Part of a small language model's weights.
Size: width 448, MLP 1344 squared ReLU, vocabulary 10071, 32.9M parameters.
Training: a variant of Muon for these matrices, 1057M tokens, 5537 steps.
Each number is 128 + 32 x the weight over its row's rms, rounded and kept within 0 to 255. Layers, rows and columns count from 0. The size above them is the row's rms in percent of the matrix's.

# layer 5 MLP up, 1344x448, rms 0.129, rows 856-862, columns 224-447
size [ 98  98 111 101  92 106 100]
[[ 98 159  56 112 127 113 124 139 140 129 103  92  75 159 148 130 114 148 176  89 164 177  85  71 148 133  98 110 163 134 104  86 117 116 102 143 202  90 107 144 111 140 170  87 146 123 186 138 118  68 143 148 177 154 105  75 154 110 104 147 108 123 115 192  94  99 140 184 175 149  74 127 152 139 152 136 120 110 182 178 173 159 126 123 120 145  95  94  88 131 146 133 157 169 102 112 153 117 140 159 129 188 106 107 191 100 103 143 207 119 132 131 127 138 182  84 152 101  99 120 176  74 157 136 116 115  83 104 148 188  62 127 155  96 140 145 153 193 156 147 118 135 104 141 123 201 111 116 117  96  78 136 100 142 171 110 188 161 124 121  77 136 167 160 117 111 101 115  99 104 137 130  57 130 144  84 128  57  99  72 125 128 151 118 103  81 151 169 123 103 163 138 116 121 153 129 107 147 188 127 181 136 123 120 111 134 116 200 185 165 127 154 146 128 176 142 179  99 104 138 120  81 203 119]
 [159  74 136 139 179 125 136 143  96 161 178  77 129 150  78 132 150 176 156 116 179 127 133 135 128 162 168 135  47 105 113  76 142 122  98 109 166 117 113 148  87 114  99 138 101 135  88 140  92 164 177 123 113  91 132 183 103 146 231 113 153 104 120 128 201 119 124  85 150 129 124 158  75 143 153 138 184 155 139  91 140  58 161 133 124 151 198  82 116 142 101  95 147 138  88 148  97 103  98 118 173  63 124  94 108  55  88 134 127 118 170 164 118 155 127 148 138 110 155 163 101 167 174  71 142 133 117 112  88 135 117 115  27 137 132 153  92  92 177 115 127  93 144 178 144 142 159 100  93 112  93  65 121 149 125 105 116 176 152 157 142 133 157 121 173 161 118  73 123 174 184 124  61 152 117 119 112 174  74  83  95 124 128 102 138  58  82 121  87 131 158 109 157  87 105 146 152  85 186 128 110 158 165 115 122 115 102 126 103 171 104 140 153 152 149 139 104 183 149 154  96 135 126  82]
 [140 121 135 124 144 106 185 176  70 123 147  86 185 155 127  71 103 155 137 111 152  91 144 120 137  96 135 144  71 101 114 113 118 184 106 135 153 130 117  94  92 152 130 186 154 154 109  64  74 137 141 113 177 158  89 134 119 124  82  90 118  98 120 181 105 148 127 103 226 182  93 115  93  59 203 175 146  87 132 122  94  72 150 114  98 125 157 115  91 187 156 154 146 170 128 128 113 202 120 113 140 148  90 168 162 144 136 114 137 175  96 200 108 154  96  98  94 209 135 130  66 142 101  89 141 141  81 141 106 112 174 140 107 137 138 102 128 173  76 201 112 102  79 117 178 128 125 187  65 123 128 131  74  75 126 146 129 123 135 158 177 130  71 164 147 114 123 127 193 140  49 129 153  83 143 128 124  58 140 144 175 118  84 146 164  93 131 109 167 162 124 139 139 144 107 101  76 102 154  98 143  90  75 140 120 152 185  81 140  76 121 124 124 156 120 118 105 128 145 105  85  85 137 108]
 [ 96 138  98 162 155 141 126 165 193 114 102  82 108  91 130 116 106  75  95 111 118  95 116  85 146 142 122  78 134 130 114  62  78 123 140  70 153 126 144 139 123 135 142 105 129 155 167 119 132 153 148  28 140 121 161 104 148 109 146 127 143 102 115 215  93 119 120 171 177 127 122  94 115  74 113 133 175 149 186  60 151 143 173 138 141 115 128  83 153 157  47  99 101  68  76 159 129 127  90 143 146 188 148   1 151 105 126  73  98 115 121  69 141 131  58  72 115 134 181 128 176 143 128 140 188  85  87 108  70 179 105 173 111 153 102  63 168 127 148 159 167 131 147 114 134  96 151  99 156 163  90 161 120 102 112 149 161 120 154 166 108  93 189 205  88 188 145 122 104  95 106 174 137 114 179 106 103 143 104 135 155 100 111 194 125 142  56 151 111 147 125 125 160 124 127 139 118 143 124 130 127 195 144 135 122  98  96 150  52 155 135 130 137  99  83 144 113 131 130 109 124  39 120 121]
 [151 149 167 137 149  91 135  90 149  72 189 199 139 119 104 136 116 144 138 103 130 109 147 100 147 169 150 145 147 112  91 195 101 138 125 175 166 154 177  82 104 155 153  76 122  66  86 113 105 153 122 122 115 152 134 136 141 141 102 139 163 194 133 159  98  88 187 110 138  66 175 163 117 117  97 181 155  89 150 122 135 117 118 114  56 166 152 144 132  68 147 184 115 136 110 132 158 127 128 193 171 165  94 109 129 160 128 101 119 109 192 156 151 120 171  91 128 109 140 119 127 166  65 124 111  93 137  99  89  70 144 150 112 106 146 102  83 126 124 120 196 165  97 180  86  86 119 185 106 176 173 133 147 181 149  94 141  96 150  95 114 106 117 117  96 133  75  47 122 161 113 110 152  65 101 112 135 134 100 134 112  84  93 129 118 144 116 119 150 108 135 178 104 172 117 123  98 161 119 163 119 211 116  72 192 105  86 159 105 168 177 120 147 138 162 114 152 154 127  99 145 107 135  90]
 [132 149  98 119 149 158 103 127 148 133 117 179  92 129  72  77 160 135 141 157 143 157 109 140 111 129 118  97 100 128 172 150  97 126 119  81 145 113 140 120  42 117  90 139 138  96 145 135 106 146 138 107 126 125 140 118 114 130 118  59  98 150 130 125 149 103 117 141 149 155 163 108  74 165  94  75 133  73 102  92  92 170 111 167  88 100 172 166 125  98 179  59  56 134 150 157 145 107 142  93 119 143 143 166 123  92 131  81 143 107 108 113  68  92  94 130 115 149 130 113 144 176 133 153 107 150 153 106 110 150 117 111 154 133 147  71 106 159 140 159 186 128 147 120 175  91 110 172 128 127 132 118 105 166 123 137  70 115  82 146 129  95 125 134 141 178 109 122 135 154  96 112 139 138 113 107  65 101 160  84 105 109 105 112 125 112 119 120 160 144 118 138 183  87 147 125 128 200 128 211 131 110 135 158 197  80 157 138 164 137  62 114 111 129  80 162 132 209 147 133 137 100 137  92]
 [120 111 107 162 103  65 168 119 137 131 190 160 116 113 110 138  92 128  84  97 119  91  87 112  97 155  91 131 161 145 134 104 126  92 116 135 152 181  69 170 162 136 143 122 195 111 167 142  87 148 141 143 151 124 137 143 140 103 108 124 136 117 124 155 141 139 112  67 143 123 137 135 112 163 122  98 123 147 106  67 126  82  62 106 137 147 119 146 127  82 154 123 197 183 112 159 128 105 157 180 123 148 105 122 112 136 111 155 170 134 187 112  84 174  79 156  77 116 179  95  76  99 124  75 171 110 131 132 162  83 111 112 128 106 116 104 102 106 128 182 141 178  90 150 137 173 108 129 107 146 115 153 171 132 137 196 137 166  83 152  99  60 134 127  99 169 141  74 133  81 155 111 128  98 148 169 177 104 122 154 148 117 114 176 136 107  54 174 107 132 153 150 138 169 129  96  89 164 109 122  75 137 165 121 123 110 136 144 127 164 187 125 127 127 181 205  50  94 116 117 147 117 194  89]]
# layer 5 MLP down (transposed), 1344x448, rms 0.11, rows 856-862, columns 224-447
size [ 96  96 121  82  95 115  99]
[[144 137  97 126 146 129 100 125 149 111 119  75 119 160  95 112 131 142 137  49 169 135  90 132 122 142 156  95  90 115 107 112 134 109  73 107 125 118  54 129  91 141 136 102 171 185 105 160 158  92  99 153 171 184  96 155 171 142  87 125 111 115 115 190 130 110 175 139 122 151 102 179 132  85 132 188 119 158 164 160 140 135 162 149 145 169 155  92 112 144 126 111 122 136 100 147  59 164 108 216  96  78  97 109  92 155 117  91 161 142  93 101 103 112 153 107 134 111  56 114 145 128  85 108 168 147 158  80 120 172  74  91 132 113  81  97 128 120 170 142 142 112 186 187 166 157  84  75 136 179 110 144 122  93 118 103 170 127 149 105  81 149 131 175 116 136  88 123 145 120 101 115  87 131 112 138 170 119 140 127  91 121 165  85 109  64 118 107  66 123 134 133 102 119  89 134 118 119 173  94 156 139 169 113 104 164 175 116 115 149 164  64 119 126 185  87 212 134 109  69  97 154 152 135]
 [ 88 166 118  91 126 115 142 166  86 162 120 124 135 107  59 199 129 178 125 157 172  90 131 169 103 132 170 173 107 128 122  99 116 176 154 144 109 145  96 167 104  75 156 125 156 152 150 173 139 169 139 142 118 100 123 125 139 132 146  85 139 132 150 141 112  88 110 163 113 213  97 186  86 154 137  90 180 104 156  83 133 113  92 132 113 176 118 139 106  95  89  99 141 138  96  86 120 119 149 107  92  98  99 125  86  68 108 160 210 163 116 151 146 139  99 191 167 122 101  67  96 158 131 189 140 164 117 196 111 120 212 143 173 210  92 160 153 149 186 192 149 122 133 136 103  57 121  95 131 101 117 122 114 133 149 188 162 139 161 108 177 149  44 149 129 109  85  72 139 186 213 216 107 157 150 122 124 154  61 142  89 104  85 125 125 133 192  62 156 117  87 144 125 123 110 175 131 111 147  88 106 144  95 176 171 104 101 115 117  64 155  85 129 145 141 118 128  88  81 167 105 108 176 130]
 [165  82 144 178 150 163  98 128 148 118  99 115 179 134  77 159 142  89 103  57 147 159 131 134 159 135 189 207 123  97 146 155 191 111 144  97 144  91 143  82 130 108 106 133 125 159 111 129 130 193  95 133 122 175 118 152 136 132 169 126 152 119 146 101 139 178 139 123 109 101 162 139  93 151 112 147 106 128 124  67 126 134  81  83  67 148 149 179 128 140 135 143 125  81 177 114 158 145 121 115  98 178  95 168 208 185 160 103 148 149 133 164  87 142 138  87 178 152 127  89  97 172 106 112 124 125 102 158  92 162 143  87 141 153 121 113 145 146 116  73  83  91 135  81 136 110  73 140 151 127 113 101 125 123 128 151 129  88 142 130 160 137 142  89 177 126 102 101 153 138 137 121 113 114 133 134  99 127 107 106 158 189 166 130 110 157 207 138 157  93 129 137 106 124  94  93 131 146 165 108  87 100 139 111 141 154 104 149 160 123 145  73  92 127  86  60  99 119  84 133 130  84  80 115]
 [109 101 157 102 132 142 205 140 136 150 191 156 170 169 160 140  65 146 101 169  73 165 104 191 137 125 147 151 136 129 126 121 119 113 112  96 133 189  98 108 104 134 132 122 165  74 110 166 137 155 134 112  72 146  42 131 148 123 167 133 137  91 148  99 142 135 145 108  91 155 159  85 149 138  98 123 151 107 111 114  98  98 121 103 107  94 134 139  99  83 116 154 109 143 166 129 149 136 125 133 163 153  64 174  89 154 110 127 112 107 125  83 145 107 124 202  49  81 156  73 150 170 134 169 164 151 106  76  94 184 138 115 154 136 141 150  91 113 160 110 131 105 116 110  99 149  88 120 132 113 165 130 116 112 118  96  75 100  97 105 191 126 128 114 103 103 103 108 161 110 157 153 193 185  70 134 149 148 125 125 100 162 119  33 131 123 181 154 103 178 150 103  96 133 163 108 128 148 136  99 140  98 121  94 141 109 107 161 154 155 119 152 163 114 170 150  73 138 157 131 170 102 119 134]
 [199  88  75 159 150  91 145 104  62  93  97 129  75 160 113  88 176 157 127  71 150 113 114 136 108 184  63 125 148  39 148 142 132 134  65  63 122 107  99  83 124 111 128 153 141  76 114 129 194 155 141  92 136 118 108  78 126  87 106 106 141 178  72  91 140 117  88 149 169  98  91 138 102  96  92 138 160 125 118 159  84 108 143  97  51 103  80 143 103  63 141 110 116  83 156 114 151  92 137  69 116  90  65  78  90 115 185 106 104 145 135 148 138 103 219  90 150  49 116 187 111 181 116  77 120 140 142 125 115 156 117 140 141  76 171 127 138  98 105 124 162 131 115 173 123  97  97 108 122 161 108 144 104 175 147 108 101 143 129 111 108 118 132 115 197 134  90 161 115 148  97  96  66 119 111 177 116 167 128 108  84 143 124 132 103 135 113 179 132 192  78 146  87 169 128 127 147 191  95 113 122  82 141 143 199 106 159 144 138 176 126 109 163 145  64 150 123 141 151 117 132 140 141 118]
 [103 127 140 167  94 157 127 100 131 106 114 162 114 106  40 151 181 149 106 122 151 213 104 108  64 125 180 132 188 157 136 129 177 122 179 161 119 203 100 141 120 173 132 180 160 129  80 148 141 151 131 165 156 160 115 136 131  79 115  76 163 139 180 130 178 135 169 114 173 135 153 136 202 141 159 107 131  74  77  93 143 113 137 149 119 109 139 126 119 147  85 112 119 150 153 117 109 102  96 187 153 126  89 124 156 112 100 131 107 129 151 141 137  79 103 122 170  74  51 167 128 116 106 133 144 158 121 152 106 125 161  98 135 111 118 100 144 126  66 159 127  85  91 147 201 121  99 104 137 135 184 168  82 140 162 138 107 161 152 136 118 162  35 169 110 141 117 102 123 204 133 144 149  69 100 170  65  72 105 106  86 111 158  62  99  97  73 109 149 156 118 116 124 166 101 109 178 126 153 109  86 110 125 196 152 144 163  87 127 119  75 173 133  83 125 115 131  69 147 127 114 145 136 113]
 [171 130 147 105 102 166 156 170  82 152  90 179 126 106 140 147 136  93 150 107 182  72 133 151 114 109 147 111  88 191  81 159 141 125 106 140 183 182  75 159  70 147 137 186 146 105 141 176 117 131  86 176 105 134  51 104 102 153  88 110 157 106 122 177 196 167  16 108 126  98 124 148  92 163 116 162 173 125  71  87 105 107 110  82 118 150 137 159 101 127 114 117 149 190 146 240 104  91 137 146 114 188 152 139 174 101  95 125 161 153 182 176  88  86 123 211 123 115 189  96 110 126 145 158  87 136 134 106 145  85 171  63 118 110 115 125 102 139 199 143 125 182 113  81 135 121 171 124 102 135 135 148 129 136 110 157 163 123 157 136 104 115  82  97 109 130 176  70 155 111 116 105 139 143 167 172 170 165  89 193 191 146 112 125 115 169 112 113  83 114 143 189 114  64 164 155 126 117 184 110 111 154  96 162 115 127  81 153 121 160 128 110 132  93 136 151  77 109 161 145 120 147 177 120]]